Each number is 500 + 25 x the weight over its row's rms, rounded and kept within 0 to 999. Layers, rows and columns count from 0. Numbers have three digits each. The size before them is the row's rms in percent of the matrix's.

# layer 2 MLP up, 384x192, rms 0.116, rows 177-191, columns 0-63
103:467487481500526525480485528484481522585503513511504522493511507484464452502496497453477481484492507570496480483515479575512522470477500505493493495477484457486521503461476502507506489511501506
109:506492485547522520491519530514528521496451513491539458497495504493539472524479502470476470544544517509509459480459522558512495449454492525487528517519514520427498514522494510485502532480503522
099:482490485518478518457458497499516503500463516481510494500555460517510505512500528493483527536503495541503483483513533521477491527466442475518515521474471498449428474492499471512519501507469576
095:496491548478464487537488498557479459511497486508468563512504558514515512546476459514461471536529542486504539503529487496486475477538531553498540499525506563503528496484528528482524506520510527
104:506475489485529449459535513490486477506497492505510535510510539496492544427513513533502520519504507481538510509497532533513484518499491499506469507446494528497490493521521520500508511521535546
098:451511492479498584514527504469446504488481541503491477509489542490494495538501546480530495470446511572518547527534477507513465453480533513481487506448555471516517491448497500519511530498490487
102:482489517503518528530474563509481477485503480479515509520513491487516478502465462522504490461477495509481523538430479503478500507516516482500489490514536483500489458520510473503476519568495443
101:525492536515454464516506527475522503500500503479501490458501489502485499514497517495534530516528507477529488547458459514499526498559503505519517460512457484424520540456481489509457493475522566
104:499522446539469523496494485430467443514477528531494501498535468463484522521525502474455489471489506474495490506572513517523502512500528497520469497497509504515519483513491489497503529484481479
098:506532490470474511537532519493511462483509484524489517502519482552463492494530475537471517480481507521496506528503553523475505517493505506479587509462516515491519472512493501489492525553519505
103:493510460417540488496509485477504514466517503480484525482505486472489512496516474515477533512497512490442516512519515508515522504463488513491482469522515521515464503477487480514503458472505464
103:506490461537524475492483513509492510458549523482486442524526492506562503495471452542502491485502497495499494491478494532538570466498470511535501539529488465527524488489528489440503470518559512
095:491518497515464465515500484538518458450497503467489473489503471491492475527462548484537537521488501491496477512549484506496449491516486504511491494490453495524502495495525495483521488528495498
102:482518504536521526524535469534503526534519492503460495499492500491479466482528495508523466487486543490534527511527485485469506502552492501446488492524492492505506478460497511514562531467478481
088:511491494520495535456484478534474541514507488524535465516481519490449464489476487485534455532505487503474489515504506510501532558468527508548487474548538465529492520496507475458537487471509536
# layer 2 MLP down (transposed), 384x192, rms 0.0777, rows 177-190, columns 0-63
098:533484486521499517551497481455498526516497504494509495517484526446527513484483506496459496501506509506486471500500498468523513460506510518482522565502499469527515497479493513481546506524481470
102:538469459523523468528501467503527524484493523460461474461467486462491482541489528480467497487464491509525492466486474536493536531488491492486494491474471460550518525486494449491498525505471460
100:512484510462479513478460541506511532537499516512499502475509487480468484459489520510485494519493479481495511516477465490533501462460510477450533498536480544508441494498560509493505489496485502
096:482547510480488471494499498468489490472485520511529486471545524309488476479483478495507484485546548469502497500490529507535515521488482471528532545513500470520509461493495500475518484494532507
103:572533489505516503485506494494482489493480510486514486533460467441519483529487558528521493503531487519523493491517502510490509476480483499508470515507538474441519484510468514522506543508500527
101:520488532500489474492488498494506545453452507525503520527500503524554479516523486510468535477486493512515522512523538466539512457498473518489503458535505485547526473530465508452510460511508502
097:485498490503505501469496450546510513521489495510510484541466498480522489471554472484446512498505473509501467497469477534537537493478468476510514539519466519532499504513474500488478525522493536
102:497477513516535493536488491509536528532529511508512493517482477441464501544452499498518501465483463527512492505529467491551494484536485497526522496471510521457495508537503516492483523517491504
105:494479506482479521486499496514499467497483514468479511481556498549473478487495474506502472505499460496460489511487523527495457489493504502479490494454529494464441506475508463563528516475509516
099:527509539504487490529495486485466533471553507496485511511497505336524478573493511522460494511510513482517521467508509462509496512452477525509451513486483483556517516515516530477499517495508500
105:499511516436502560484455505519514470518508529525514498531504492535524497547478516506524512561539477515512534545510520497509492483552473479517486536524537515494486505500487484506510484521511482
109:508550446475491485516536508465501481517473520506493457500525510570512495515525455502507501488541460504515486529509490550512495462537522527452477563504528547515481521497480488496517473519525487
094:492509496461495527450491471489485503510529477509457503474476496507542526503508522497514508501506529509546479474508531534567530496484514495500489497513560521467437467485513490521488499484508509
100:522543523501475535479512532491509533450500514531475546520504530490510504497476517470466504502478517483530524516493538488492488470482532531528551554471537452520462495476489514472484532514512436
# layer 2 MLP gate, 384x192, rms 0.117, rows 178-191, columns 0-63
101:458511490499510499501512473471491478519499526531486498544499508500480508467548481497505501474504524466500534517515493481534484504493488503540511511442495498484506529512483471489484528463552498
098:489549530517515512496533497464457509512539559489492467526493501503524531485492570500520512515476519525480448498474498486528483516489493506473479518491492470479484514528519521483503540535503510
095:461507549440521505489507501472463464507468529503487546474501532483521502487466479486459493539549530502517486508501481498485524485486487526494499488472487568497456487531521530480529524472528497
105:478501503512508461516475504445529502569522531506501483549508524520462517486519498492470485526510476504490515525467519540532550500473507523487501508498516490514469482497502484481492511446487458
105:442520472521488506520534527473508503522513496524468475513492496495483543529467501498501552507511545479509492524519535470472475501472497455500497469530479470512543502547533502504533479435510522
105:513490530507479466502521492480506461502479506518474467527536492507491518466546507471517487497527554483486477544523495545525512504458511504495513470475500465515495583455481462522489521514489525
099:492505499450482488507491519514521545490530497512456530489511485478520478469498536534487475481513526540463472499496491500494491521541491520530486454474472439511489457431482481484480533507481508
102:457483521527481536492514453458492499487503508510497531553501453490501524514535503484576480472521535499519485476528472494490526499538477526473501480493531486509491498499451530490484520511499485
101:472545483494487529507515527497482464511497492478468541506535489473482533465507511527505473517522498510528479519492481494484486480470495523523551484519535508488503521498515513484509495509492489
106:472505473462481498479522548516538487533541508472494507495530449481506540464510496514512489517501532488504526506528486505482525495460429516521522473479445484493455503508511517488511475468493506
108:477481506497523517512490513493502510501514528527496524487499530491443523511501517459520477546501533551465489456532469482520468515463511478520531505476518467485507522491502551512467515488492470
102:498508518526538514480521497473473490491513496502513523498507497484502465504525483505534487488520496524462465480486498475504534495473522465477512479488508497528472507509460506533516563536476456
098:464471519486538485449514477523466497493472518502479484487486475530462503440539486496490497540475485520523491482517518526490480539532519501490534502504484510488515459484526513525497558507485533
091:520504482519486496475523527459476504522525547517492501476498526482482487499489460502497483500493478480515520530536455490485516488480489547515468501505509491496501509492487492507480499477463497